From a checkpoint of a small transformer trained on Wikipedia.
Architecture: LayerNorm before each block, learned positions, biases, tied embeddings.
Each number is 500 + 50 x the weight over its row's rms, rounded and kept within 0 to 999. Layers, rows and columns count from 0. Numbers have three digits each. The size before them is the row's rms in percent of the matrix's.

# layer 3 attention output (transposed), 128x128, rms 0.122, rows 19-63, columns 0-127
110:585483495555445438584529546510563553490470506512613527415525512551477565535549547430523500623528573484522561611467584591487478551548490560539464533519520481508566487553572474512517435490489445498466551469482524616545483554517517432439568535549464515533469439572476471547545532561527520508518530525555480538516526497480521549456615407543504439481470583445464466501501525644472509389528
121:543542450542504586480476535513544538422346557528510490433524461477447561419558544465567566480475498445510483485490555559486525504507494537545516517505472351491527485421554599473446544510535486505489523500431541504519572591514494403497471424457428494404521476536510511499508568592577458467549495481489584450484573528440526547495490427575496393587476510530486543455490518474436614573520
076:438521465454547560410484522553468512515549449515429534535558542508499536438499547392459504447468501526434491538504410468529500537434500491526510452559546453581471457518522549506478463479522422544489488478534526569554541505561442555488578551497456589553408512465457533565481451465527527439469557483471548444538531438478452554479556582595571506531553376579560436499616470601602548581526
109:476459566400480404507462595433543342515549418463526434466478481477377468530516446359448456424491468548479457475462458545492440483444509561510454471481513439500481504531485492501443447444521529454489462384490464456440466515487453525475500477487419569448456426494496448541522528420489468574439504520469519457502526496431519451504519591453407487466443540360501446508491488490558540456485
111:547501521591547530465455475529413477512501511480420525445541443464472464541475596514513553446548457478551467480555503608526454524608544435472570443485426483582533526448460546506502483520513560438579420463533455516424498559510457520527531480440480468375468493563552496530549437491558497488373381514426482501551437554577497453529482595563530486498493514530535497473541531485523536652441
096:401504387466442438439500465514509484515519489533491592578473452537517397507435520498491459546520515475562499442471532400510525501510464491519457474470558547498423538470503547459452384478497525495418458456576464348524536483480504522529430406480523546491581501413497463443489533493560531598573500542561496447430520504467452477529474506484433572457578490412472529510405475465358443502514
096:467495493502563556444523572493409560477562546521513474490525460418557510474510394448448467614464454451505476534528570367578528568421473443456502541487534421480513434508532490456529412485569393522465532558562459480612525527551512500459423448495520495549539445485533582499544434458495524446546536522531584405545525545424484517571441413512432533568490500549479529479575531487430513533530
116:473430546530473548480469538478506480472510408486542453475552534461477552462417402420449464477503495527549432530445622426471493399539492551455581451436471612506585477554473410543529462486445377464527485479492468461498469554587517473428478406407523496504531441518525527478531442448499548440485484502562411457487543572452538458579546438483481570439485558429470496499544502497397543512457
101:471542469590568515530524552515431550450577554538448598554553492473491499509497543550489585534562418506590485512487496448550596529523483464654535496556570418538535503502585448565417536586464487585532487517517456488482482407488482509525413444519577459499604459497545513422468434562548461512515536543534472482525537522568554435533504516498518583552592534554529567484489546418526529551485
097:536586437522476515483432556518463526478471412406563476414563406497522523488502461516459553563580494497474421461485606466542581460479527531537499458458423531485520447492479457465515517546486558561500620472457521539441536543415565484488435431505558433470537418571451460451522497537487514502572543534492378526504506486481452511489422540550574415453392593563476516446470488454489421465424
104:497450572529563393547445535432597467534495473494508476437539547415463457507541536391514513424621605519479531548579517573395545575468488503581508457613528482460491486506522533609496539546487510530514503465516481537471519440410565497489596495525483517483484425505433535561544477516468558509483516386473446548573401514537566479480566531463547468568495470434500488492460479517597526477527
107:557481520473491357551529521452606457566541518489513483511499501525508539494550482541603575490587505507569576466430500476507466526511457554585464468536468407499567487593507534550523594577436499578541510428494399555503495467494549575470545530559468578476468519532532473495500523494518505478507459536570516502588563597520535487474539566612499484493412615553541423495585527570556448508500
104:492500503418501522519464543468427517511446444430585435536628517399501454486478449464442549512486431470395382466590532434455536482523470550451467459413452462501439508425455478387532467549476587535469545498480528399404531569452525447472457424453427478517479452497480488482558498494517477438550485501498408414454376501439475545499420528502521527538456496478462502427514508468450480542514
098:443493461566545529495602523520486532422524552515527451539502531520494557495435528501573485563382478478548583501503494435499537487561489459439558539410536513430505458457522458507536423464594565409524439566545462489528413503548424431555430543442582505487550559554508593526463497479561528507458505542574564451557507521546564466510512378503535499630559403563460534503449504538503554548516
109:536445564493447493456482514502528409498445501446478460449419465556485495517518517514508494435528473563429540447531442552551436408560526548452558448470467556490545522464502543560453562427501566523564427512520531417484465556525496458467531488475453456321478507569550447496551496508496464584428423392393473578535370535540443485468474513549501442526425431506494435563548472447519539494539
082:486460473473481484537475507468520570605461511502577543479475521587486400500441561470512511470482564483504510503437472404416502554492447486541402512613530560395467453535490522534417492597476543427420593467560464547584524509479447502540489577598517504588510492498447563486485485507552482521512613403572439538546527521503498530474501572569523502501620528477507412446540558519499423520505
109:530535519477525511443475427543531557475445540460427459481496420448553508427517508537562547478478496508458560468405457493537506528470549497509489500477534510495555470526458544562474526486418456497500405465466525623506486467425520455491660493538427475472485499427436482469411582555333483410481516421460441537427502504459410505477498457474527370463446541606497549485502490479526415494489
103:482430600427494499515466522454623509514491481412508418469557508532540516494538442537478452560619500514546541529491568497466560463578522579532434443475490578462495463501458583549612547473519464617458483492485486440526518513419570505485625525425431495440568527472473550486573615531464610448565464486547510527490489553534516498468513435514507424498424564504477473508435467483544443472524
116:481459517458485469480484582460588484522506495496509494446496471525553510451552529539484509571567472536569471529535501500609447478529516441541473451488547483500536540501525534511518521443574442619461572493486465467528501549508493505439526500565511500363611395533450495493595569533505537526573481514411554533534570526519526496468519487503507371521408619465439398400404460546531427504412
094:556506544559509532477544503463478491545474501514447500466528563504439397539517568584546566369536518496474511488500419532505419426515506581548461470519438582507559507452466534494464532525493499547584435523499474416523551583591505551478510536488469483480413590519520447488454440469470484571370431551447477570489500501587487522454519606562517597516597543460564418508572517475585516549496
102:482572484508467530537425502515500435486443520540443514577450492502493518555505563548475448430462535595520466383487504451488461491493529486466494430509521538476518580466415519446456492489425520438494466577545505453491490504474476522543400457540537517523585476516489482459531473514505482689532498475441437490439547506444439498547428646426520600425556511386526438533468387461472439487467
112:434510505522490590516545477537519467552508542510451507527452440552541493530537521474439460459562539491575590429470496548503473494599445547496534425578460515454517511490502576503466432442487617465534378496598507529475419559535432509475571502416478543462437498497551505546425509528514547567532419414500489485533414504486518527498458583555505534577566421535546482589574411460474524562620
100:562514508512452521548452425563590521518433620483444432573455454490577506422532557594501476519515531545511605476498485558435500506543468448541429449445509484425442493602468591567476496504468450588467536578425474429540558500475537516514561453500464501469537499460507454508567543502501485545503444434404524534431448544519487518425470490439548412529410597479475430553449504490571451518571
109:438485541497517524546483445469458486493403577535557560493499492513580461583556547468570583475451527524508463546544419569448472473512571526517535591508439477565527556487490504466493637531510481484502533529409537430460446559461567524519464568600501522562491503569549376537603445552437432545483496490460448509463540568569436510449600522500485506446556532414516441493519576555479575459526
113:473510465458518452519538492432454499547501454550579593500514436411431457483474520446559475451465460482521431461423459495448495497473506498513577541496436431512418516482547500512464499541489549518523481442464486550514481368475471489511413555509541560662492500501531503447391506509402407552486542498572470462482484513467473446457519510489448603444486458402504547444605573435406604467524
110:485527513435531460568472524488527421558442500541448516501459566466545427458523550513484565397508518560546449472524494566507469451525467604555468361567537455601543586496430503479450486492483442502502521465490483445485511531495547538451534488548500562445501531505501460594550568526496475494535473525432408606547546451449535554478564655491488521500548542534503392485500445533592517594405
121:484489512517501480465492541545562519479497545492487421542475502574571464521560536484464509499502534473508618513588491543526513578509475478528467479496572457496499479475559578476489502462521493515462526477529481527537457601474508502539641447564514492365512519506460510568649580516552593493460499428437544575502507502512535514521509405513487319587547567504442473471408398541552442533479
099:526577518467424523503422623443520493483480420490546436452443513408481500453490498440490521418498543470407447528627524530492504514506480559459450436482476401473478479492504597472548446554530448539447489538479625465500517548458573463568479400544412519449544436526485555540613522464511582485593521459490538553541467594515578493515414453494470558563536502460480503429506489516467473473448
104:519562487488566568462551436530445502521522496493392457462499519406503547446526411535554409434479464527439507440412469432532504471536547476466552455473462568476535522510412508521533497366489511559530408567513520552555529375502577530516561552487476546571446545482437487525454597502413536464603543490558430535490514484450497433556521550519522529495370542558507480540517443428517492455540
099:563575469475458614465529481600475508563504446482530524496529441522531491471508487485510440531462529527491618449386549434527470437517436546526518506447532639466512471567507509573580441407506551488494465485550500523609507532590510513389575481461494555531509468515463577520465556500448503494529490472600416593469580487481409541483476482556551474448463591565540490495586482502516463571501
111:516508516507534511563500496473533410539514426428526531540570519478456561569583502515484486469545429537640499392483560519471486437540486547509582431536432525587521534518470483541561532457474636498606425469542491476389417481476479533484484482420547476447523463501558479531489501522513524515424456559496444522434514502459521461504525570374556562395468559449558545459491484437518542560428
119:590520546527510460497426534490461475549465470453509493423461508513447363554480499548504466400490512502343467473461487468404474498409525502512433528431468592387461439471480515523419482527494552558517532505491479495545531506544533461541439521528547418490501484446429474484558467429454465613416569421474407608517478485552430473509437547560525461496507521436500454510547572469522455422494
090:561559520548444525412443480529405541496420511471442488413496469472453525536497598517572546533424511468411512524561477592502472561481565385479453576402441532517451434433516573486496464509538530485502457576442514517510510505479490529536435531509507415590433452522419495443545412556425493520415477467425408508477497537590391457451439460489527480470526538437534503450473528532559479510460
111:476512509442519494607578582456516495448502457563574503540591544489527579449507457469528444526421455535543431504542494474577454446521605533467574598553590511602532559514455496398600497549534449475498384542505526463477526477466473494516471534506500521528503590509507457492470534544475453494474446600477527388461595533479564484541515507438456568565545415446522532586455489518499580498525
123:525493515469459498548516511420494397563482515482490470476521535445411467531474541488543542463615492514555434479524567402484542463585493548443505480459376438495553501436461580546526491508550508484565392517525508570480428476505529445493502508425542510396540449535442520537559564531509526486513498446535432540585399546451546445436484529547508580479466554460443519396593480488354477482512
111:495514530513524432425562446510447551474559560593485549511491477460523486447450439518573538473402473512448465503480434502518458457455541424471577592575483481520492543549584454531428535521477516421561490473468466491515501388563493531491382523554522458666454479461601487444404446533443448484450498549477499506552556535562510432566525536497509522453488424514538509592532561425483573449506
103:497447586561465367504433472425554508475507612491452587484464509592507486584479498517482470477481494581447489535506447549497414540469602513559454602476516472562465473511504502496470488482481354460478473476442527432477479543568500564626472423543463489503513513389516392462528498460468464503473585543500528578502549496533479512490546499489395469410567490441527514520455527475468423444479
107:425500574419526499577495511501520532549537580537422543511427560461560429567502451436457465527555531515507410578571463507431479484432522485457497565490434383448448540534458528509538543541651453558509471504443478528497442472471543525527448613494498550498483534429559480634551486504417497490520535483475541480542468514516457555462524581511467423428434430537536471556584556529433512479541
124:500406486496435449548579475419473580438518555458579480547511567535489584551484474537509433664475492491502519533525513433521573503575482535473520596425449420473444484454484508448531530519535448537435541566445549459506479471450472480514478526469412477483536569517510481475501488571552483436556502562556570410488475486516486488455550346478438492495448483500434540489458532477377574423553
117:484541475511462547511507460490557474443473560455502546492455374523585613430573490528496481644481457502561585491372522552506457497514517472513385553496552531503490449614513522517499555446542533600510593568513499433505534479469553466481470455522475496527571475506530444473451586550496435482602499512559532510495567495436420503444492432496533406510433552571472517557525568457455483467545
097:526505564436489561469451553487498475530509461380443433462624535463490416564535457470443538474557535541498428507497563476526565475524568592524526437467538557467505513415440527541563518537605565578518383502566511457451543558467538498416549458447453523501557450450421591483609509519538561539512468499511461401456517512461456481616440558567497509455464533503548476478487497458450478534471
113:527555497518459550378544545519442517543534420459491536474429413515480427480525525601478441426496534432471505471442522516524463495453493468480481497518474590503586513539564533569509470395473644530530354508569500550570471565525461450513481538503529429563448430433502635470431573536392574530544488487548558595533479537484503492489435483517456494490466529487564533484542483491522454498499
091:573555441553582598464433515633525558497451539452468464490498440531533513351516606602470563454427456454453451516432451576535518505488527422540454440517574494416482466506489483519461530531508508519504559485458485494495542491471423429512548488491482409472583462456460550441484496468567437480522575469413580454491572475494492518527445518457547446611508478551468485463422540528552454546509
109:467506478533444539507438455505563401480468447504532567526492525557498524452563461444427522404567473515477424523502503525607466424541524535480591451579488542546516550559531517593512536485455506534551463431507558371399456439468526509426521421486483509458566388536563469565550418479513530435592549464477517545494513535486512516474549489495470630408551442450503540462543489463423562489477
093:588497432493500465519446486502417461567437409451527462452575427439446371530510509469453565447578553521384486471466464493481532484499458577565471425533544602448450443505401487565610521475527474507470455483535492434505570510407525444458515428538465483481557431550398492464486473411553437514483472405478449507486460482529462523471487430518518440518475583457495442430452509470490442492506
# layer 3 attention value, 128x128, rms 0.0947, rows 20-63, columns 0-127
121:577540564440480517508522550417482515582597431507537525506510476515579466483497536461445503507512506597468444471544513402528499519566491447558561514459497471540434522494476412507520502549479492542464455545553485485537502451493418468512654577556605488554492508471467448517405450434396490518478526486559510445476467384528481473482545648484491635567434512434495507441498439495495509515436
094:544581518502492454567527483494581466458456534512602437481409432454507392499589462529527573513504531394558497493409630497500552515512520609536454543472469515474591557492434475564491576513504590505525562521561525489458511494449516544473406490630454445459579476515480508527469566484527523517468522448554514462476507547453526489474518451475433462606451593486487609473499490479433461504550
099:491485393506432548455479552533524511463435513537491564530471557487551550387467568539502492507549475508507493528532501490470533525538455446497488630551509533607587428459401489498575461468519440561465542559334548565477407558543602483490501488483526452516525520592513523462434433547423493435456476514509472572490446500528523521520480491499477514450555381532477505467545501473471407392454
105:593401511511516491551533502543479471515423521575503461496506486491541562440478482485497566541384593506527515522481579390492569577522464505554578508451573530431532595527514470426572589603466527616466530567596551466517551525521626456473512614500585490450565524492595544417481509525516495539520526524521461519481574498498468474530496487475531556511469470498578449477443442509501530472552
099:574504563484545534470496496487490478423507495441455449485543549446496628480514536484488488531538473529545468597512547573473434481419533555499570534553512450504537391467468513456419596535611536416639520488430512521490415509528439512458591496565469433582488531534506545517628400525539462470447494484433486535522530486540572449434529501544519441485495528492461508498562462466593598487502
104:506489500498480482480506507469670431476435475496523596471553410500460414487441577489513492495586468511507500446493456592424484497564522558566441508445471491503468595486492553494443588405503594448491454468460489558475526458508398541562541495526447441545422572536508339476449578573498513557519515495468570546449526551566548551460535504472518492480503499485500568442438461429529502547524
108:458520394461490501552529477487537403479489440437528509450516487583518424506535621536540501483519475496570588522567477578480480523519473555450416577540442454466392462459549531494495427451518593515440470454526443518487478517430447436520538584507543528468493430529547511490422557602497428544492502517433522538511528477504382568467456595524514494577493410568461487470380444451466551516501
096:556458541484503507490405457557594450526431476549473546461516517500486524470484438487526502516432548467550492489569565518462424475494503564327578453527513510511425490511469530469541476458561512435549561479541511568504582560423495491513493633493484534527442484468513595527422471459537556545584422512499465584420562482549498436478488532469472482445399388430462490552505420524517592553495
111:501448505533471481511562494473527514489498501536441468517543505419465507516535530480522524423478492516527497521448445491401463540512526418416509482594491399519382589423556523612496454469530515443491461478564439368500483569462496500425529551537583542553512567380559609554507485456491512452499529531515566458456517544521519396550554482469505553570580462442561435521441541551483566455581
094:510520471544453533513444488524383548459517549565575558498496472578487613535540447525527551539511444466556483507470477478537539427556505474455514529434495430514528511448472472501488516495492462536508514480493526560510482640595518445606481604515478544489599510564451458488315442502498516467476479536591475555527556466446489520615491541513615440523526570565550519526456485462414546484517
103:496492444523535493444507573563515581415509536450514586479486580500496488446487454477371473574407486492559478441615457522459540531555475499477578532459435559474522617401588445564511465446551445446536620537587602458534482555530455527552445498496541487448586469438471481496572494543418522457541631483427510504527519461490528503563474482462537504526529474505515523456483497467463497458461
110:521585508502504487505531509561525454507582481477383480487481415546525553555477549562505508432516530518509481497478544567568556538397526376548485512581514420427571536543547548562465573388618505542504477465495475536492497460462444554502553580508557542391463573458513487437477456468578496433528570497541599561474524411496513430555553406518540434479504547503506439542527556487490472462535
088:511511535448519578536536512545474476510515491360545546498519602507503442508454530475440508533547523453534490498484453564429458488514437575513537534568510415506460514626548571338437517500420469481475424511491508466496553492497517513455507564465414498534459501562553407479528449488502472537504420389495515493519469411432461612547458550507500461516401533409510428476549438486609499520491
101:520497442471400559575483472457410574532536486578538539480559430532509492505510529426470521599429604413548476556515523496527550537488519459530467553436480445445493481518505443401563455521467490541426622447485510492592457498469541516476473488475529555561577518447520432463503504482463474441486545561585542492545566443507487556463445449465445449496604635564526434436522495544504440428453
097:492593488590491444497484518647529479362553543448502403547449500460462567537505479576539470588535464489484510527562503636531441486419482515482504487456477569602543575488486484477546490493494475578550447556470552498513447481459553565522509441468540523506487496490563478576552531494509550411515439637491467444484481541520447531544475489491589452564431517508502562523458425548489595460468
105:498455439534444436508482451456475525504500488544502448450425552589456457544519475423464518386492465489556487439504451495531492476549471398515534458539436451572427564435578483490546461539476504552424569558486483451475514426552514511418384595486506554459555391492487487613590436399504503449534515526526520395518467421496546457535466512458530527509540501416494519544485466587458574529428
109:545541444535493559500533483487416517479448362497487578524489545480520486490478587504544628466451479510498571538416494516548442551427563539391534483493473448472506556506574458486446440514487528402536485472473544459538466552546415520554395525595584561493494469503452431466502409432470439455382534498419478515535571494511456473590541512466526430498483481524502494488505572522495601464417
107:579592416512406561528485411492437549459471382514413578522502566434458571551467585497472482466528500481447547488375528468453541485550500498466533492520489486537497568517492459507563482519415490380455401538563464570529474501454449526540476543497467535522436593446502470581517532510442475514437511592564472410436481488475532445519464510493514548433482436594530581541514469503488513471591
097:457506474403502459514392514531466490484541505468513451538481398501612579525493477500517424562472550531553535510540509435537518444542488564382532588478561479446554491515558438513580487534474522539552567559506544549502454501411535460512493500521487535488568413488606466499455603505525506421563540371519457565621485512425473544518509532424490410478469447456493456442495571582477540473504
097:568506499496514514481551440542488521533547496559574526396512474452462552482469523426447451549558554467457448571614548508505480469439434501490431535545421496504489381449554519506562488529500490509532535449473449481456435541427583394431528482596447512511495542451544566465401608498459506466514437458600494529428523473566483500400520494524471482531538527614520463439502579595437553511472
102:516471469493569534497505558494488499497434597547583436460481459412419553481446475396510517592439487444448467502626568558470525500422536571463534460442436521509592463517452409419478528473484408511472559533436457434518566451498567469480466550467466530533554461553464472444541522497519500451417487443603535510549629468493460462417468474453508479532510480524526455433459531534485503410423
101:410461471451490473471538545536472567592560303412522497520477566520514545595496605498444530456511448450481468477522512363521512469451563452520569547597510463439542494478578405446519471488497484516477493461631516518514440550561495477546536512584438551450487513547523472502442477421536515471517537469549436464540583446443506458530505481493558554494566503545493486424566530538521481516479
101:581533485446400512440480445477519551552519504500473522524473522499498605561524499540447389467656549527429543465545457522570501515429439457504436513488500516545504419533508485482604535554421446533546533456572491536588515490539518464535552403490590567478510493476514553436448567476475550561531568518509604464588413502416516602523456446443497542535502532558563509506544513465423497521524
103:501424516493482484445462502535535494473541652459337506531468544595466533504588423556528433491554473549420461471543513524596518467464465448537405500503579516535531424465449497452535465494470453432473525566513501424479517571521518474508461484475445398425421486514540546464467493504551468445467456523424503542504508515573511534526374552469510537475554526509501449519426402599581525534473
101:545481489586478532490447468551525489416452482492488417499506476471506544557514437453483417542547396530524543519545430415585623491568454514486499651516512601516478438470512458575564577451519504580488458477511572526480455576480514458571436492547400557484523470461469546451488404498448477502542510497534472457561478461448540442445443436524498471479502454509534542474577450500407431436591
113:514507490553444532623552484434454513460523458553524548455491498451508567442402579477509570536526465488514449536362452435471469457547527441444556573538472572421531572548405419499550498517472491460501435547501486523528562413515493575520481547418487500508565494472452422558458366518478484519532485534559472419571511452450566500436527513426527648427461483543537507515523484480487487513539
092:595446505550599520496513477435493484527454534555493623562518437506609527500584511489525520524587364544558479495509500485532599556545498542523400475519462553511528555479497488547458532494428504484481433453534518522529537522569462542513613604467536499600461539462448478518438532457551488550435589542463519469509436442459489438531602511574478432595437525550502519537457531437507571498489
104:509402566510509459450468535564464556491482532410564502453565517533493441517455537426498567414477445507528537541513531518520517491445488460485472548509456487547514531557574542526411438567464467430468526499510527476504454604491466480442342438487413475454568471511435476518514388440567503543420581482484466487474486475556521454409475458534524436536666435432483539466521550561442457500456
098:521407503492640493475487481559527565506481549476509522479460552490447465507509572520513500561592527484548465536518530535488494444503617474523561554639458477550527519466575482492373490540603498459485527544504487477550552462528546475521504562488464443405492576505512451507566590512521412442495525442487557479540514531483472578534447574490519589599527504450510597490389478549466570410556
109:526491450503509510425574505490427489459464483496449522449539456463477533409437438460501500522452581461467478589536489458578509545489448469391492487517624516459531418497488576498517386548552380467428535559469531488478561549427576424434473504480447585406495470617535507469530437454457521467500442490495490555481500469514474504483484475618448489566536451495568418522515444562462520449597
111:391527443541456430479382519556454564453541529507514505557523473492467561464510511547514460492482504514529505521410422483556490457446431406494536523585397446542504573474520520532534427541455578489486543408482484472500434496453586542477559406460489497502471455421630540370430444516521591427564429604533453452494507600438508538488487497459512506528497468487535484544480525497518536433491
101:510508526499587501485453393526515518532492532601508558528450415564542397523565466539442502455536556499467483485429447412528484492560485485618508454520576427468510519508531491486554577585449513459506457467559554524514434460531539486457545442463570382496536577458527514504457580369557481479491519468523605572511394505542497518512496561614495484514446517558518528509474460489439535589577
108:598423495542476561448454499474556465540543598448471478452519565505564465546503562501498448490452538538533495463485444508529619490508405462583426502455508522518528398517564572498495553548463460500484581509459528467469496512529484440466435563547463533505525533586511579529440502546474412547495393398472579619523432419490408561497511471511463435444505488540454460471512575529428491598458
117:541500510520523549479466472461462631475534478526423599488511510537563508452514387528487448481459472562554494507536453615534518550455429475509461589468584532481419476560565460510481485497441493535488534463476561397537516496544478567530458568445527477580456485426552459455476509529458454461492535532486655442442549505574460446571484484568562367565543425527579476496447493525534518477556
104:400442489504417561560432506549501431481384533462463459459487541550440522539513488503525407497519513496503532473527504500528503587581521518508428427392553553554505503482487538487531553534536486518487589469549505541467522551449572494458540392532476428471552466597563543516523543447565535624560533547571546521508448527475505540443392481537488565407581562463388533472488494524516498605513
108:493591505495546491476493513519463524505518443499512418594498528495538461365518500535469499444525476413547526446437471455446574508531464490438479487466463548399505475500397529455487522601496569544598570438546461549495460438475476424430468461520469436531516462514473476542503567486479563486545431510368464399482436507455529464388477505570486437504397606514439447542543522415491478559512
115:488449466542451462402518566425592575461503434499489453478503586518454586493542467533513513431561460516484558489494495495588531510479498474516464463459467582531568485532457560507463567482385564437466533404475556532510515495553414552530524382592567505475495415565464488435479530528507567535460507529466498403496493548426602469505485398498478545526579562495424553462437550449535448437556
122:505546504393522553460544565559516451602550480482421487524570586514536404504523497536478630370523564512476567524501461552467442527398524503522450441463558527535515525606579538440420485500479492404574459375519501481492509480541446487555505479486602503501448456481460430495523552490419455542487516512449548538480440480527557524514538502506507481483471485477426518507563530452631444567504
114:539520496477447523468476557504535545592503414549540562598537616491430447516469588534442490440487577536491410434549459438510552516454590521568576439529480491483465547458510526512491424550480462378493512514517382545553488528584401468522553508466567495521495528501459506567542468395449529527463456450506475420423504518566537464508417555487536586533572500483516533523532451586523490510420
095:557464456523499453578471423527500544471500398590560565509423508472521596415480562487533508470496461540486513562469580468502467467542486452536515557487427409444513505534502558445512466571476500488507606468424503507543512519567474554497404586541576498483461566493662521496460481449539495436515483459443548665451525501536526507479591462494542459544568413459489451510442533522512565467521
108:439413518445561553460483480478458531423456483564506565586452455424456461498540456469495536545569538595537500471489511510528556553566456577565503439461531530488432554474477528487493505517550410500420519533507475459550522457505550579498587410478431438466462504476518485495593511484582458428376582534494477419569552505636438510537548533479492501576616525447483487498463502564444500420509
100:489524556515414400636448465485503504466503398511571459515501464504478526525490536498492517568460475529403496418464590452508507469530511512544584483499559432538523591442512529557571527493486509546443500613525479514467525510463531558485535522575581551438511566453595502567526492463483656500555469499559426482478504559516553479535540474500548534475476568470534605560649444505551522523498
100:466557487457458484478457519445526507502450473536479410447582462479516568479533598468559506523464455435575567521525579502468494553508489565544420510488546504547607422458396522484525466511531449430517549487474421591509459557453441520504503511482497523531438478552425594480513541544530512591466517551514472426427553364476499463503447598511484446603418502539549488535406441418499486425437
099:471480469514376500410378445548489559460605531500485518515432508518501604481496511511564459477466478543468511456517502512507438454487593421477518568461430448421473479440561506472339450511559521433497519456463475443542449529509457529551566544435439543492453532414532494512509502555482509456557533459485476550570552480467460515538560529472530450486579420576484458626549441458494517403551
# layer 3 attention query, 128x128, rms 0.0927, rows 64-73, columns 0-127
076:531488541425401492531516582508437443598489458501593549517554428509591525458494425450533497562567519554494498428569572484603582414533516596461474480481495557551497452567591503508552585564517463523507463540434556458468524544587519511452554506483531606626515509509436501548527592480569495490529507481452516472542484524443512417485428448407431483556515475427548531522498481523502496533492
113:484554476441465479502424474535536396592482506488471584558468408574581488546480489525466528420554488509504528454511461487512530431544535567537468525526483550473488432546473473620463439460433428519518488513591534535474496481569519571533594455515433471449553504450600506571394479415536532501473497387569489622515452539482536470566518523474463564538564526520511440498589488551465411542454
118:599478513422466474426407448515389508560500594508540599530504450549499438544461466441511408449516524462523450412490501452503570549557456450500529530469441496471435441524569440465510530535476426550514524505583559594517574461566553456441521571532486457436422528465557506539486539440457421491465508423512497546534455492563345472560505574516441481559501444521511456469468484541518438528458
097:539502429521515441533460523394562536462535439421471492473448537467378562570457501513486463430507485467504439525492498560496413496467524500522442442385459465530477576516426456516454525457384494597495492453415456481468409515521460523533461395512479547498515486457474376409478540460537506577472556498495549497492458559524535499500592521437460567470367498438538532570519566487583483493529
089:521441389382547423513521481584571482508499485490517525530500562510527465588492485486469427529544574547398499546579487513444491476496461503499439564520466526549512412463416517550493401635550517491422472464451481469421492517516521520601525494539494497569453447458429439501443474529537532424518519546540477513491454433511539476542457593507545481499486606407414492500518574564396443554515
090:524432589531525516471562493495575554423525537491527436489587534443438576438502537478527506566527529603392598562531538520515480478486584501499499562468596507534518542484541568507558486542474560504481435512564474513529643490581561445482556511444432473468541499610486519531522564541394500493397449552508478500523446537441538529474484509520572429490433540566492462558445441460556592494491
116:517475535524499480509555523440537485392560473430478440448512531515466522414543508650440446489439489508466496531407522527528365471443575496440455441431541481458523609543558546441552442475489526445489488357539425506574491505462413559481487456516495469581554499411446526520618514510536525457466511508494488507452463465482567441467475490551485473413473508441421517528563473413473487485525
086:591560403505509430474531591487490590414447442487491575479456547494541484407479540521448438450458436418522415491441490458660480536455545470493480442476516555510561532537471503514573530514522457507464486480433482481568502542423476618426482485480481531472564482440471501490571477542563468509607598575455518417477505607557471567452529477542514528472469388506468524496498493506518458537534
117:549495582525510549440539574439356524470508556484519525454546404385425458477572494456552550606583561500533477425602558480506535506503461477468454552458468478491533438490552539473546590546608440499510481550472542496510463520505549460458517543468604565475579469562480486555529459492492510562488459536439485403496484543526452486511471515452472417559458429527443554452415507475439563430511
078:552485446553537461568518492452600452538514471388473575453430454549474632538478479561498463414501449509538538487376470473540464535433588530584407545464466513515548520517442562540508443475457547524474432501533453562491590509534551607568450502524455554534517475468471499429463474438450524509552534523552541558561506600503558451475515446465418526483505535406485581474590528488490447527488
# layer 3 attention key, 128x128, rms 0.0824, rows 64-73, columns 0-127
087:486526507562495468482467514532580495412454457450570486576523505475396458499471491449534510501511537508503520500532547491472444461435453593488529498418538430555549480635428455404503465579420584509511508580453550493472475508443492483535498451547544655495521486472394468513534559436491535524567524512459529529492485538425475527533506447464562529584578427498462560433473420586539499510627
105:599596463385436510538562540544579439529516556485548570576551495472573424494450533556557492508575421449530516478509454502514503441510469500616534549470438440460407452585520458565522445519460604558472476582455482518498495477499479437543471516412509575536417478544454532508428438475502579449555496433512540542500479453519527504469490550587488492459467460494597498509469562463530386542533
094:638469474441485531514406513471392420504484512525517514521541500435488424541490374500436514491465489470528504500489445435460418439514454524474622537574504436506464502468411464448537573457492461540451533478524467501545463534610456444460528562520451555401472543605450514470542446423503450485496412505567541434442527487489441533543437515463473591561507452500494518438512548554584418499508
088:512549540480418456470545572565476513514546513534385498480490540466494559514484501392445476543598398471445501493548501460445496512472440527625544495504520444510502399440525474492519517474404448437566513546477508464514393416477514474446463425503423501407589461497418518507391489515492514429580492460536468429531576507451424478522553485438563431500429494510516603535534505580476555482511
085:619604577488532548479487537555436506474478571481548483554516542484443538524508514452516495508461460462454437514519500460579440533645469522482386508436399498503494453511554458492551502504509515502539494439407526570501458477467485491540487525526372456549402483535591457501480452500511478518512511428495505446578459556548404501463612416549501465600469426459520468390477534467584470488508
093:443469484534524512504518473462520445559448501421436516468547556518471518442493491501455512625409479500493477490526531637424513482473544457368552545520532485446515519523473526473437486427614510471483538505479522570492436616420391530483516467555541451513598517461484521522473433468540477570448492530462514503520541501498573467487445522393554405455434493560374427545543493479440571541459
082:531578514497569485516460431572430373541504578472521533548488450508509514399506528470491507438502617427485502504518528517480521501427487462472549591465417587489562435525623565474511538526523560496600488588442579582520488504494485590598505487500558566532482449447520586453591512522560499472515552469515448471531415474505422447564501576452507525470513525444542595439489487500558530504487
081:506557511413558477565522514447467570466580540503480440496470490565400452478539479524524481417533461505543579495560608489388446439486556468511454563409477597453535512391464588536512570499591506542460576507579442500545545598577530634489490534549511455502455526434510500503431595471499489559538493521542447597541502452487534515486525512411475493515425474529487560490516493564526483524486
101:522444532571566509580487538526442554486395510486613471467553543527416542472523497494489560531601537522519557567477621572436451542590478492439539402602552532548608533518502476493449506566474474539492578412511508534504539469452515480543488513559468469526580509494502524560608562505633453535490555510451496488470547522449518571511554474420542477555469505445539520450518509445511595473532
088:483523529466346593498463523541515543433525576487541563519443579562511521534516472496527479478565507456431490497593462494589579537563517610511564518544489505541511477531604523537563488473478544446588507490539562509526427534406426508530469472516517552581451517585497559592504497466462509448582581480456508522535402420463568493524504542484498560490579528560541433422557576502492482522573